Part of a small language model's weights: 7.15M parameters.
Each number is 128 + 32 x the weight over its row's rms, rounded and kept within 0 to 255. Layers, rows and columns count from 0. The size above them is the row's rms in percent of the matrix's.

# layer 4 MLP up, 576x224, rms 0.0436, rows 276-296, columns 0-111
size [108  94  92 103  95 103 107 101  97 103 100 103 102 102  97  91  89 103 106 106  97]
[[114 150 191 139  82 109 161  72 151  99 138 138 108  82 154 129 149 116 136 123 182 148  63 187 128 177 120 121 159 112  93  91 105 180 102 127 125 115 146 146  57  96 102 137 187 161  54 114  83 135  91 115  66  95 174 111 134  87 105 161  71 151 102 134  74  87 119 117 166 152 161 125 172 146 161 198 110 106 145 137  99  90 170  98  93 101 106 141 144 130 136 174  93 131 157 104 109 148 132  91 130 106 131  57 147  90 190 139 140 110  95 152]
 [114 114 117 153 169 103 153 127 124 158 132 198 112  73 134 100 190 156  88  86 191 111 129 116 139 113 157 117 179 152 141 121 113 181 157 142 143 137 124  91  83 141  61 129 147 100  59 107 121 131 139 144 107 176 124 139 137 147 135 138 181 129 134 149 105 113 163 160 117 119 135 144 131  93 137 133 137 110 120 128  96 143 145 103 184  95 134 124  88 118 164 131 205 128 129 120 118 121 124 131 147 140  70 139 142 191 176  73  59 178 144  93]
 [154 164 143 143 129 136 106 143 118  84 186 157 104 127 146 121 210 119 133 127 211 138 115 135 146 146 183 100 151 113 125  84 113 142 143 130 207 119 132 108 152 140  73 129 134  98  85 174 125  79 174 114  55 124 109 133 171 117  98 128  81 168 146 119 130 152 154 191  78 178 109  85 128 114 135 161 112  87  73 122  84 160 108 114 134 133 114 125 118 107 124 126  93 177 130 105 141 108 156  76 117 126 152 149 164 132  67 179 142  85  56 125]
 [108 133 142 165 174 105  78  87 137 168 151 105 167  75 200 121  94 160 156 106 130 138 117 142  80 131 128 150 143 169 132 146 156  88  94 154 100 109  97  89 170 137  80 174 172  83 185 153 143 146 133 169 138 161 114  51 138 142 125 117 132 133  18 150 145  67 159 108 111 117 100 159 149 162  85  88 112 146  77 125 116 128 119 163 111 106 173 104  91 138 198  65 189 150 126 155 196 151  74 135  66 163 105 120 123 115 138 126 130 122 181 187]
 [136 166 110 146 181 113 119 155 151 169 200 119 121 104 158 164  94 123 174  87  41 156 145 150 100 181 121  87 126 135 162 184 131 145 155 157 163 119 151 124 136 113 123 140 137 134 116 163  85 129  97 219 100  98 144 170 106 144  55 132 100 198 172 147 151 113 140 118 143 108 148 137  92 123 128 122 127 107 185 114 159 133 168 138 146 125 139 120  75 171 148 171 128 132  82  92 126 151 144  91 103 124 107 105 133 150 139 160 127 143 182 107]
 [123 145 134 109 109  97 157 124 151 124 156 108 132 170 129 148 156 155 186 102 163 153  63 201  80 105 157  86 105 141 165 145 173 144 126 114 189 157 140 142 168 165  92  68  93 130 170 114 209 124  89 146 125 122 157 156 150 120  91 107 155 197 147 146 125 154 126 117 190  45 101 162 102 156 110 102 148  84 164 157  94 113 110 157 136 101  86 160 133 133 118  60 131 139 131  92 119 147 166  74 147 168 195  92 164  57 133 151 151 108 183 130]
 [ 15 175 136 139  96 161 134  75 169 125  74 108 133 134 128  77  88  69 129 143 105  65  85 121 128 129  87 168 123 171 125  97 147 134 163  96 107  47 101 135  76 133  97 227  73 134 129 172 141 128  93 113 143 179 107 123 107 104 157 138 137 146 125 113 148 121 105 163 129 172 124 123 104 135 143 123 154  59  84 100 118  98  88 158  82 153 167 140  78  91 110 138 135  95 137 128 126 112 131 128 135 134 137 128 195 161 132  78 104  85  67 122]
 [148 171 212 144  94 100 147 100 138  63 245 142 146 135  51 131 136 128 170 112 147  86  96 102  89 153  88 148 115 102 157 165 139 116 179 143 150 135 133 102  83 120 122 110 138 128 144  63 179 100 144 144 118 158 136  79 136  87 111 126 144 133 114  78 112 106 100 115 156 112 124 176 151  95 155  93  90 115 200 140 203 108 164 130 119 148 122 131 108  64 213 113 153 127 132 117 114  97 132 129 123  69 132 149 113 103 119 161 126 101  72 125]
 [130 118 150 113 176 128 113  66  93  90  99 125  95 113 114 119  92  93  81  71 104 133 134 106 188 114 124 102 111 147 142 133 134  99 136  89 165 176 190 153 196 102 159 160  30 178  75 151 161 172 166 155 159 111 135  92 163 100 116 166 133 106 133  78 105 145  80 155 128 174  79  83 109 125 115 128 135 137 120 146  98  92 144 109 131  94 120 153 143  85 158 100 108 108 125 154  97 160 111 199 180 145 150 134 109 167 127 123 155 165 164 127]
 [161 117  50 111 120  96 152 150  97 132 177 115 117 128  96 114  49 126 103 153 147 136  93 145 114 130 137 135 117 121 107 124 108 107 136 147 106 147 152 129 111 170 127  77 161  73 137 129 138 133 120 177 135 146  93 116 113 158 149 148 143 138 119 116 113 135 167 152 149 113  98 106 167 134 151 135  90 207  97 101 158 133 138 120 128 150  92 153 152 128 129 126  79  93 172 162 195 187 107 105  96 118 129 157 145 125 146 166 110 189 205  53]
 [118 142  97 126  89 101 115 104 112 145  73 154  57 144  44 157 122 123 145 113 152 179 113 120 124 144 157 143 144 128 167 103 136 136 144 161 138 147 117 194 150 136 135 187 134 103 110 146 100 118  95 118 150  90  76 167  87 102 114 155 113 188 163 128 105 132  97  88 140 118 156 111 177 123 173  66 117 177 149  86 131 122  98 179 119 101 179  94 147 103 150 130 138 129 112 112 139 145 136 146 120 210 140  98  64 114  73 194 107 127 131 163]
 [156 145  99  49 112 126 157 137 123 123  99 157 105 123 117 123 114  72 108 117 127 124 120 163 129 149  59 143 163 172 134 153 120 130 113  69 118 111 145 146 133 119 134 138 127 108 124 105 133 124 137  99 117 102 133 135  88 169  68 149 105 136 241 211  68 111 163 103 120 162 144 128 140 124  93 138 143 149  91 212 139  65 159 113 143 106 186 149 171 125 104 144 146 130 124 172  87 171  87 165 153 147 125 116 128 160 106 108  82  98 178  69]
 [166 179 155 160 111 113 138 155 135 134 113 157 134 206 160 106 132 150 153  91  78 123 144 120 123 174 185 160 168 154 114 116 131 106 126 130 139 139 157 114 167 111 156 113  69  72 112 169 150  98 108 152 107 199  94 125 187  49  77 119 153  88 112 108 144 140  92  84 165 168 104 110 120 130 137 128  68 126 108 150 114 121 108 112 163 126 102  58 102 129 131  75 142 148 174 125  55 134 117 165 102 153 137 133 116 138 117 133 162 113 160 166]
 [156 123 157 144 114 113  68 136  95 160 105  83 138 101 101 178 126 190  81  97 129 127 102 127 123 141 106  95 137 122  80 171  87 144 152 135 110 197  85 128 231 174 134 197 164  91 109 157 107 172  88 139 168  95 156 139  69 103 135 124 159 177 166  63 155 125 157 134  54 157 124 167 113 100  89 101 128 116 123 135  92 132 114 120 161 128 144 121 138 148  95 114  95 134 108  68 128 135  82  74 156 125 171 161  90 107 101 175 103  97 128 100]
 [117 161 151 140 166 152  97 146 188 128 111 146 170 146 123  96 101  85 116 131 144  65 124  73 141 131 165 119 138 117  88  92  65  74 102 137 117  67  54 131  63 107 108 135 103 129 122  69  94 154 118 131  88 154 116 129 148 186 151 113  66  94 174 141 130 158 119 116 112 116 148 107  92  99 152 100 133 136 109 127 116 107 143 104 158 107 147 147 165  78 148  32 140 124 153 140 163 155 100 158  54 102 180 110 161 113 136  83 154  62 123 182]
 [178 154 123 104 142  93 111 110 113 108 108 151  93 122 128  72 121 147 107 104 130 136 179 145 141 176 131 103 119 136 144 124  99 111 124  92 168 147 143 131 161 168 140 154 173  89 100 235 154 140 105 112 152 120 124 162  98  72  84  93 111 154 120 102 185 145 149 181 163 108 150 162 102 116 139 108 161 116 111 127 127  91 141 107 160  93 144 149 144 205 169 150  82 163 127  71 135 101 154 119  80  98 101 134 155  88  19 162 164 158 133 140]
 [104 164 140 103 134 169 100 144  91 123 117 131 128  93 134 157 129 153  68 168 115  39 122 100 144  67 155  91 146 172 108 152 124 159 134 122 159 108 133 130 112  98 146 105 131 162 153 218 142 157 132 154 141 128 135 115 134 122 102  95 115 164 137  72 136 126 219  81 137 161  91 177 111 112 127 166 129 134 152 121 136  95  98 130 144 159 186 159  86  85 188 162 125 215 186 146 150 132  93 153 113 142 156 222 141 159 123 164 113 121 177 115]
 [106 161  95  83 121  87 120 110 155 160  42 122 110 131 130  92 136 175  87 112 119 149  86 133 120 155  93 153 148 117 164 148 119 222  98 106  65 115 124  72 120 121 110 158 101 112 115 121 128 111 138 104 109 117 147  91 188 203 147 149 106 178 158 136 180 166 130 107 129 173 166 101  51 136 158 163 118 127 125 184 121 178 142 177 160 150 144 134 127 122 131 184 145 123 134 194 140 109 148 152 138 119 135  77 148  46 108 105 102 130 119  79]
 [145 144 104 123 122  99 108 117  77 133 152  92 104 152 136  69 113 154  53  82  79  97 126 185 111 130 145 173 176 115 154 165  66 139 170 102 109 112 130 150 130 126 178 109 126 132 145 145 166 141 101 141 158 132 128 167 172 164 110 116  44 135 123 120 106  86 136 133 119 130 147 147 134 111  91 160 154 171  70 136 138 111 125 169 117 157 118 128 109 100 181 125  83  86 143 131 124 134 172 155  67 149 157 156 115 129 139 147 122 144 122 120]
 [139 161  84 123  91 152 184 112 145  91 119  95 102  93  74 158  81  84 142 160  93 138 124 130 137 119  85  94 116 146 203 109 115 128 171 146 125 108 164 140  93 117 124 100 143 122 105  95 187 129 149  69 180 125 195 142 121 157 167 141 122 152 124 138 113 160  80  99  88 144  89  67 158  91 105 143 106  79 154 153 204  77 130 148 151 110 120 179 158 109 102 189 101 107 144 132 156 103 125 151 128 105 159 181 175 156 138 185  97 150 134 162]
 [142  78  94  83 134 167  99 165 112 186 152  63  98 120 118 140 198 135  91 142 146 111 165  62  57 126 111  81  93 151  99 147 119 132  67  87 184 107  77  87 129  76 159 112 149 179  88  84 112 105 122 102 153 155 187 120 102 109 165 144 200 117 148  86 118 157 112  94 127  94 106 120 155 122  95 120  98 182 143 112 102 147 151 167 164 145 154  72 195 118 108 126 134 189 143  59  57 118 166 165 142 151 102  97 110 136 153 115 156 144 133  75]]
# layer 4 MLP down (transposed), 576x224, rms 0.0399, rows 276-296, columns 0-111
size [102  98  79 103  94 101 103  99  89 104 101  97 101 103 101  93  86 105 109 104 100]
[[127 115 101 120 145 149 139 128 161 100 106 106  73 117  92  78 140 203 100 144 131 152 187 150  76 110  88 171 138 126 120 127 129  85 120 100 190 171 138 136 112 138 125 114 171 146 109 140 193 177 138  57 101 138 153 124 214 132 134 103 153 153 112 150 103 130 121  87 179 128 133  39  75 112 117 189 189 131 151 134  81 137 124 117 113 162 168 128 122  99 142 110  72 146 154 105 141 112 119 135  64 106 131 114  92 131  55 151 118 158 120  71]
 [133 131 121 167  71 131 114 129  76 145 145 150 153 132 135  94 103  91 138 120 138 189 130 180 124 105  92 137  27 120 160 138 117 125 100 140 124  86 180 134 155 169 148 139 166 127 177 138 137 108 114 199 137 115 110 133 147 120 162 186 158 186 192 127 103 124 142 151 103 107 146 156 154 172 144  73 123 188 209 139 139 133  77 120 144 161 136  81 170 139  95 108 120 171 160 222 113 191  92  85  98 115  91  56 125  98 113 135 160  69 104 144]
 [116 153  99 121 147  85 138 111 142  88  95 121 114 177 115 183 128 138 124 111  98 114  96 115  78 137 110 161 140 144 104 166 164 154  79 159  67 149 106 143 126 163 111 104 212 179 105 169 105 192  80 134 139  61 127 104 145 155 112 111  95 106 137 158 131  70 148 175 145  76 117 181 123  90 139 113 179 182 155 119 122 120 113 122 173 156 139 169  87  91 117 146 143 114 116 168 115 163 196 156 106 152 121 106 154 153 142  87 134 146 175  58]
 [145 120  38 112 158  80 165 163  73 143 164 126  91  91 128 154 137 100 110 104 141 108  91 146 152 100 107 162  94 146 138 119  65 127 108 145 132 131 135 143 129  61 155  67 160 137 125 125 144 169  96 114 132  89 174 191 132  63 104 136 139 132 119 101  64 127 134 124 169 147 108  83 141 121 160 118 176  76 133 137 135 121 124 108 101  73  91 167  95 108 154 138 134 131  94 115 123 112  72 141 154  92  86 120 188  67 114 155  80 150  87  69]
 [133  94 153 112  82 138 179 131 143  98 130 139 135 180 132 117 173  87 101  99 166  85 133  38 174  94 111 141 135 144 124 146 142  93 100 114 148 175 180 138 118 126 138  61 180 108 137  80 122 117  83 182 150 145 114 103 107  77  98 129 129 101 183 106  99  86 121 109 133 103  46 144 161 120 159 121 126 178  98 131 109 111  69 112 123  97 126  80 141  95 119 110 185 154 103 114 131 125  97  77 157 146 131 156  89 113 133  78 122 103 156 129]
 [172 179 161 147 135 141 112 154 108 149 129 135 162 184 158 121 137  97 109  81  70 146 207 136 112 123 134 102 118  84 123 225 161 164 102 142 148 135 118  83 146 126  70 112 113  87 158  95 185 150 141 165  43 119 137 137  77 110  86 126 129  70 127 134 105 116 125 156 122 187 184 127 191 153 151  87 124  82 156 121 173 164  86  72 128 136 149 165 142 162 178 125 144 142 115 111 110 184 155  95 130 175 173 157 162 204 131 179  61 169 118 167]
 [128  95 132 137 138 121 143 144 129 170 108 135  57  98 157 142 165 148 104 127 139 152 167  93  96 131 152 174 153  88 107 173  62 178 192 184 181 108 157  95 142 106 122 150 156 133 142 141 103 147 215 114  80 105 134 164 166 139 125 143 145 106 111 127 121 161 171  59 157 149 133 131 115 172 126 140  80 159 180 146 113  97  97 104  75 120  32  93 107 111 171 111 126 134 142 133 161 121 132 131 128 123 180 127 206 129 146 174 169 131 105  82]
 [152 103 110 131 137  81 121 168 107 122 108  86 154 138 114 121 127 106 126  80  96  91 137 103 116 132 144  73 123 116 122  95 102 119  68 136  99 105  96 164 132 129 114 133 180  67 107 122  93  88 113  93 147 151 125 127 170 149 100 150 166 138 105  86 159 124 103 201 137 101  93 164 146 124 124  92  64 162 117 139  44 144 118 184 137 131 132 131 153 136  91 100 113 150 163 125 242 181 157  96  64 118 149 129 118 126  95 161 138 168 106 134]
 [141 195 102 137 172 164 152 131  87 157  98 150 170 162  88 103 122 122 109 133 209 133 180 105  81  89 150 143 141 145 132 136  90 142  82 124 120 116 121 135  83 149 157 140 100 126 126  79 111 167 150 116 156 127 126 100 143  92 125 121 147  88 110 167  90 127 125 118 121 104 123 138 149 115 129 123  95 110  97 136  85 146  94 110 145 134 175 116 165 115  98 209 190  55  74 148 121 121 121 140 118 131 102 154 120  86 117  82  69 185  89 113]
 [139  75 111 123 129 123 150 142 123 175 138 121 127 119 149 118 100 191 133 115 164 172 147 108 158  79 109  99 122 103 110 136  63  87 114 164 148 110 201 128 109 136 127 100 169 161 117 153 126 116  79 102  62 155 102 125 134 168 132 131 197 102 155 102 126 153 177 140 152 123  49 183 147  99 153 141 152 130 110  80 125 130 147 113  74 140 100 124  91 199 194 159 122 166 158 117 190 107  58  89  96 149 122 109 153 143 113 160 136 108 179 103]
 [ 67  87 120 147 140 128  97  71 160 116 151  67 166 130 104 134 167 173 137 158 122 134  76 139 105 156 148 120 173 131 142 140 120 126 141 157 145 113 223 148 113 147 150  95  54 139 162 138 215 112 131 114 134  46 148 105 131 135 163 105  81 110 184 115 123 123 150  89 157 154  97 121 143 102 100 106 164 138 135 139 115 111 136  97 129 148 114 143 147 107 126 137 143 115 122 103  52 152 198 180 151 108 151 128 101 132 133 110 156 104 184 111]
 [139 170 114 126  88 140 110 131 119 104 134 152  96 138 128 131 120  78 145 139 126 120 108  80  93 129 130 151 171 146 126 112 164 141 131 141 100 150 164 193 182 162  90 136 152 126 105  55  63 114 116  89  80 177 153 145  83 135 137 137 107 139  84 159 121  99  99 132 132 121 120 154 114 136  76 101 130 172 106  86 153 151 124 158 142  81 121 159 255 114  56 139 136 104  86 126  65 132 144 117 125 136 151 108 159 125 170 152 113 175  98 101]
 [169 156 127 133 154 108 104 121 164 183  98  70  86  99 115 140 111 121 137 189 133 132 131  57  44 110  94  83 124 134 116  77 118 139 120 185 179 125 125 160 122 146 115 131 142 156  98 127 122 129 160 176 147  87 169 120 168 159 157 132 102 142 146  29  82  96 139  87 170 169 153 196 152 113 105  85 153 100 110 111 120 156 131 124 119  96 111 171 145 159 130 141 132 141  78 125 177 153 112 117 134 114 112 186 127 171 146 110  98 176 113 114]
 [159 166  87 105 127  81 157 122 129  80  84 137  96 111 198 160 113 139 108 126 209 139 103 102  84 107 146  52 158 107 162 177 175 113 105 166  95 136 127 167 161 188 107 154  90 157  78 115 157 149 148 147 149 155 109 114 137 114 104 163  75  66 108 181 142 121  81 151 106  62 112 130 136 140 142 138 157 130 119 101 153 124  94 173 153 107  90 148 125 111 125 174  94  88 137 173  71 127 127 157  78 135  92 144 131 145 124  63 119 124 143 142]
 [ 98 109 132 121 121 117 122 102 127  79  91 158 156 167  74 167 120 124 107 149 128 146 121 115 148 123 198 185 173 176 170 143 142 156 119 102 153 147  91 146 100  36 118 163 105 117 164 126 166 150  98 113  86 170 109 152 154 100 138 115 100 147 147 157 109 166  85 102 103 107 202 143 100  95 151 168  95 152 142 110 143 134 154  63 114 104 139 175 131  82 127 160 113 196  58  59  52  80 126 111 114 158 125 124 111  85 161 101 149 148 152 121]
 [142  55 121 148 133 116 154 151  90 118 166 114 117 108  89 146 140 122 159 157  95 112  84  84 146 126 162 148 105  97  99  92 160 136 105 180 141 127  89 111 147 177  88 151 173 119 163 142  55  82 158 196  99 132 163  99 146 183 125 117 108 137 133 175 136 146 106  84 206 144 103 120 150 109 170 182 115 157 162 145  93 104 176 139  83 181  92 112 154  77 124  97 125  71 126 157 182  68 128 120 158 113 140 108 123  91 158 108 109 140 154 109]
 [ 76 103  38 165  90 126  94 122 150  86 121 139 151 117 117 124 168 184  91 102 104 167 106 132  99 177 146 142 119  97 105 140 153 183  87  51 103 160 111  94 132 118 139 145 150 163 176  78 115 195 106  97 138 123 114 156  98 105 141 142  96 104 136  92 146 146  89 121 178  75 158  74 129 137 151  66 101  86 131 144 141 158 139  95 125  93  25 147 192 161  90 144 168  79  44 156 120 101  54 119 146 133 112  84 115  75 164 148 133 166 113 155]
 [154 134  93  78 128 119  95  58  99 193 124 110 138 147 168 127  89  51 160 107 119 235  98  97 129 153 122 118 137 154 127 205  82 131 124 128 150 125 134  68 123  95 132 106 108 157  95 131 122 133 148 128  58 120 124 117 139 144 111 110 164 137 100 110 200 140 125 101  93 131 148 150 133 100 106 190 191  75 147 145 122 150 129 156 131 172 111 100 154 146 160 154  94 153 183 182 126 166 184 167 127 161 114 108 129  79  91 132  96 159 134  32]
 [110 150 111 184  83 118 107  92 112 140 144 138 157 140  92 182 200  84  97 144 104 113 145 168 112 132 157 152 136  73 101 154 123 110 136 133 157 125 116  70 113 166  45 138 170 140 216  87 151 161 119 146 142 149 180 113 119 145 122 173 153  92 134 135  80 135  87 136  82 178  41 216 114 128 116 164 150  97 127 144 123 136 143 119 126  92 121 144 131 189 158 122  72  95 117 126 162 165 189 140 117 115 157 101 150 152 124 138 125 127 161 146]
 [140 121 129 149 165 196  91 140  88 139 126 124 126 108  83 110 155  95 113 133 122 192 126 159 116 111 129 128 110 125 104 114 133 119 119 123 154 168 120 120 163 165 142  87 121 127 119 113 114 134 129  81 147 160 110 103  82  90 157 189 136 156 121 146 134 105 171 193 155 109 156  99  94 106 141 152 111 143 108 127 138 122 119 135 118 131 127 107  91  79 169 143 147 174 160 113  86 115 212 122 170 120 109 180 114  96 135 184 101 121  84  83]
 [157 142 172 158 141 150 120  72 137  69 131 150 146 149 111 172 129 144 104 119 152  98 154 104 125 158 127 168 191 103 109  74 111 101 162  87  75 133 137 137 120 141  89 156 183 144  88 101  97 163 143 106 124 109 157  76  79 151 140  85  69 126 159  98 101 113 138 196 104 157 104 120 103  41  64 124 120 148  81 116  62 103 125 117 130 109 124 100  82 108 121 145 146 156 184 172 165 110 118 116 154 112  51  73 127 104 143 145 109 140 121 195]]
# layer 4 MLP gate, 576x224, rms 0.0451, rows 277-296, columns 0-111
size [100  87 106  95 102 103  96 101 102 110 103  97 106  99  91  90 109 102  94  93]
[[140 120  89 168  38 151  84 158 106 109 143 191  81 135 210 126 105 150 107 110 138 121 126 116 110  95 144 154 111 108 105 145 193 201 125 111 150 140 134 149 171  87 146 129 107 104 140  94 187 136 136 145 125 127 194 114 107 119 123 105 160 135 132 144 147  78 191 113 170 114 106 142 153 129  90 102 122 146 173 117 122 158  94 129 163 150  97 115 193  85 140 158  82 120 118 202 108 164 136 126 158  88 114  86  61  94  84 184 123 121  89  89]
 [118  98 115 172 150 156  96 129 126 102 134 166  97 118 161 146 139  84 133  92 157 125 130 134 107 169 163  70 191 116 105  72 136 131 173 140 181 189 147  88 123  70 123 161 134  78 115  83 138 123 143  92  92  93 140 182 163  65 161 134 117 131 126 115 124 159 127  95  66 159 132 174 117  69 161 139 111 104 112 111 115 176 119 160  86 169  93 146 151 162 103 107 102 111 105 113 182 162 119 166 122 148 152 121 145  70  60 101 137 107  90 134]
 [161 153 136  92 214  88 155 124 128 116 120  62  93 161 150  91 150 191 135  73 121 171 100 142 129 169 114 165 147 168 113  77 143 187 114 117 136 172 124 128 129 168 128 145 115 131 125 131  88 150  82 123 158  97 178 119 101 163 104 107 121 119 150 131 173 124  97 172  84 153 181 156 130  99 129 138 138 144 131 144  96 156 109  98 173  93 184 164 167 123 128  98 127 132 122 143 157 136 118 109  21 154 111 100 178 113 100 207 203 101 143 110]
 [196 140  94  95 157 163 112 135  97 175  89  95 133 155 147 120 166 156 150 161 125 163 117 103 155 152 106 172 157  53 130 130 126 131 105 173 119  86 137 119 149 167  99 123 169  74 125 105 152  88 110 116 132 119 184 143 141  84 115 110 148 133 106 135 232 125 105  98  73 131 103  93 123  64  88 122 147  94 144 127  90 130 166 154 159 121 132 230 156 136  96 148 140 141  77 154 185 108 160 143 181 154 142  81 127  53 166 157  99  79 100 147]
 [125 137 133 150 156 117 142 121 163 108 111 158  99 179 166  94 118 102 146 135 132 126 163 146  96 170 153 177  89 122  74 129 131 178 108 148 111 120 112 114 108 132  81 157 132 111 140 104 132 194 136 188 116 144  99 124  86 129 116 158 101 114 129 111 101  81 114 124 224 223 146 121 177 118 190 148 146 159 148 113 139 119  78  66 171 138 143 163  77 111 142 146  89 170 104 180 140 126 152  94 126 135 115 102  85 155 121 143 127 113 165 124]
 [139  80 113 147 134 105  98 193 116 128 131  91 115 149 176 181 126 224 169 100 136 185 158 133 108 155 190  96 139 102 117 177 110 147 106 150 161 153  70 126 121  86 120  87 128 119 157 104 185 165 151 175 138  83 106 105 172 158 137  68  97 143 146 122 143 138 236  87 115 176 134 139 135 165 128 103 115 181 149 156 144 144 140 103 116 138 126 181 125 141 120  85 134 149  88 103 159 132 173 108 116 128 174 108  43 159 162 157 136 127 167 105]
 [138 134 127 125 114 131 128 132 115 152 136 124  72 145 164  88 138 173 114 107 124 146 169  94 102  82 172 118  98  79 123 136 111  90 139 108  85 127 211  78 134 203 170 142  92  95 103 122 121 146 168 137  96 137 167 173 166 100 192 128 125 160 109 149 112  81 145 125 140 161  70 153 153 111  87 131 136 143  71 129  72 191 107 139  54 112  88 119  98 158 195 123 123 177 121  94 101 138 130  93 118 166 174  49 187 123 121 180 106  88  99 110]
 [ 92 142 156  77 104 108  37 103 165 158 130 140 146 107 230 123 113 147  83  97 149 140  69  81 118 134 137 104 197 118 137  98 178 141 120 136 140 126 171 123 119 151 128  84 123 176 103 157 149 105 165 147 149  91 146  49 157 148  80 132 132 175 135  78 100 184 140 200 106 150  80 111 113  86  88 162 143  63 157 153  66  70 102 133 146 130 178 167 127  87 152 107  85 124 141 115 114 230  87 115 175 154 149 151  78 139  94  70 145 125  83  97]
 [115 136 192  90 159 144 164 195 130 166 110 103 133  89 151 186 114 146 157 115 185 112 104 136  76 173 112 124 118 130 159 187 135 130 146  97  71  96  82 105  66 110  96 117 140 200 130 144 160 126 121 103 204  84 119  58 107 168  98 112  73 159 139 125 124 119  83 142 171 129 100 174 140 146 174 178 166 156  79 161  93  96  99 192 160 116 151  85 152 128 142 127  81 131 135  93  99 167 141 134 130 132 112 158  66 171 127  83 152 102  82 110]
 [107 118 136 110 114 138 149 141 149 152 158 101 129 115 156  72 147 153  95 123  82 209  73 176  66 125 162 147 129 126  56 166  97 146  82 144 166 115 103  90 131 153 104  91 103 157 103 131 156 145 131 140  79 104  98 124 178 137 118 146  82 122 142  58 130 157 137 176 130 119 109 168  92  79  83 181 213 117 135 133 130 183 117  90 142 116 196  72 158 119 123  88 107  95 131 122 108 172 182 151 142 127 143 121 184 107 113 149 220  78 113 100]
 [133  73 109 109  70 125 145 141 137 116 139 115 124 146 164 110  75 135 141 112 134 132  95 126  88  84 121  98 167 139  94 124 189 165  89  68 137 135 123 105  99 152 133 122 123 146 135 136 150 124 117 144 124 110 139  22  80 173  80 164 128 128 161 131  92 144 151 142 142 105  97 235  41  71  94 107 155 165 178 138  65 126 131  72 156  82 203 108 179 169 133 104 171 126 141 120 144 170 135 156 144 116 128 103 110 147 132 119 129 136 128 123]
 [147 167 138 157 146  84 120 166 161 167 183 153 111 138 139 158 109 169 157  83 105  81  98 125 164 188 123 125 130 127 168 104 105  76 115 194 108 121 104 123 137 142 182 128 120 141 153  96 180 110  61 128  81 131 180 155 154 118 172 141 153  75  44 146 118 126 125 179 154 133 140 174 104 149 156 124 112 119 199 146 122  76 147 149  83 119 133 116 120 178 122 111 135 117 158 164 151 150 105 162 174 162 169 139 172 133 153 165  93 125  51  94]
 [148  47 125 147  88 118  95 192 125 158 210 175 133 152 178 120  98 157 180 138 108 196  62 188 152 161 150 137 110 125  84 119 152 115 110  83 144 105 160  99 131 113 143 121 127 118 139 140 156 136 105 174  69 132 194 111 105 158 176 135 123 123 222 153 153 111 137 142 131 158 112  82 159  88 184  99 139 135 151 124 110 109 158  72 170 137 176 142 120 151  91 122 142 131 104 154  68 149 179 108 134 113 165 177 112  98 164 130 154 142 167 117]
 [126 123 141 154 189 138 127 113 141 125 104 112  90 168 124 141 137 165 112  85 105 111 101 165 144 121 182 108 167 151 172 103 129 155  36 119 184 207 141 177  83 135 205 143  86 140  88 140  99 169 137 167 128 115 104 184 171 119 170 194  94  65 161 130  97 100 152 113 114 132 118 159  87 180 151 180 166 133 178  84 142 169 168 117  73 110 173 162 143 101 221 167  71 116 103  96 118 166 184 151 132 111  95 121 115 134 169 134 175  98 100 108]
 [180 201  94 141 145  60 114 113 135 134 126  96 181  86 142 120 178 129 107 110 193 110  93 118  52 109 121  87 166  89 156 142 146 114 128  88 158 129 141 132 190  64 143  64  99 126  96 115 138  62 120 117 124 120 119  83 165 152  58 184 112 132 197  82 147 176  97 135 100  77 139  63 115 107 140 183 130 112  96 150 120  97 134 100 115  51 103 152 118 141 170 170 120  85 134  96 154 174  99 104 163 147 150 112 124 123  95 118 160  98 131 125]
 [148  94 113  76 110 102 112 149 107  98 124 163 102  93 133 187 143 133  93 166 150 129  57 132 152 120 124 125 117 150  87 134 148  83 137 170 130  63 168  87 106 124 137  85 158 163 152 126 165  82 141 138 126 119 135  63 102 121 105 186 129 114 191  46 162 174 134 187  99 131 130 123 131  66 160 166 128 117 168 129 139 133 133  97 112 121 213 126  87 139 178 154 137 194 151 141 172 143  90 152 165 125 155 174 113 160 108  94 138 146 138 113]
 [ 75  94 183 173  97  95 155 145 154  95  92 101  81  75 115  60 147  84  93  84 128 126  92 120 114 179 131  96 172 123  66 133 136 165 116 142 105 141 147 143  88 115 131 117  64 130 150 108 179 145 155 136 150 151 112 112 107 186 142 135  75 120 152 123 152 168 137 170  95 177  95 117 108 136 122 190 164 195  93  90 103 157 106  99 119 157 138 186  77 121 162 163 121 102  83 114 132 134 130 187 131  92 109 123 122 141 109  86  78 135 136  83]
 [164 117 122 158 117 119 116 128  99  93 177 128 172 135 116 141 146 187 126 158 166  96 140  80 114 112 129 111 153  91 134 182 132  97 115  82 112 132 109 117  78  88  91 116  52 113 146 165 178 144 158 167 119  78 117 152 120 121 129 178 204 213 131  89  66 105  99 122  85 151 122 120 122  75  95 105 126  92 144 175 137 137 108 132 186  99  86 140 129 157 141 158 130 105  91  93 107 153 132  90 137 106 157  87 130 111  90 170 133  91 124 126]
 [117 147 169 137  85 147 100  83 118 157 139 106 154  93 130 120 160 157 128 114 131 117 158 145  96 186 177 129 152  68  91 189 110 170  90 137 149  65 158 136 112 131  97 158 101 131 197  91 117 126 163 115 161 136 119  84 149  88 128 114 120 109 124 146 180 148  79  61 150 124  85 202 166 114 110 114 149  72 155 191 140 160 116 120 147  95 119 141 191  99  67  71  99 134 116  93 141 127 140 137 170 147  59 101 131 133 152 143  71 130 134 110]
 [ 97 134 104 107 148 112  90 137 189 146 122  90  59 106 114 149 157 169 165 152 156 133 126 156  73  94 145 149  78 146 145 151 115 153  77 145 121 101 116  87 129  79 143 138  85 135 164 148 161 146 103 135  96 176 112 145  98  94 101 115 144 150 137 128 125 109 100 146 176 101 152 188 120 140 118 152 142 137 157  83 158 153 128 107 162  99 202 148 198 163 163 100  96 138 127  98 146 134 175 207 123 157 154 126 173 159 140 123 209 105 156  61]]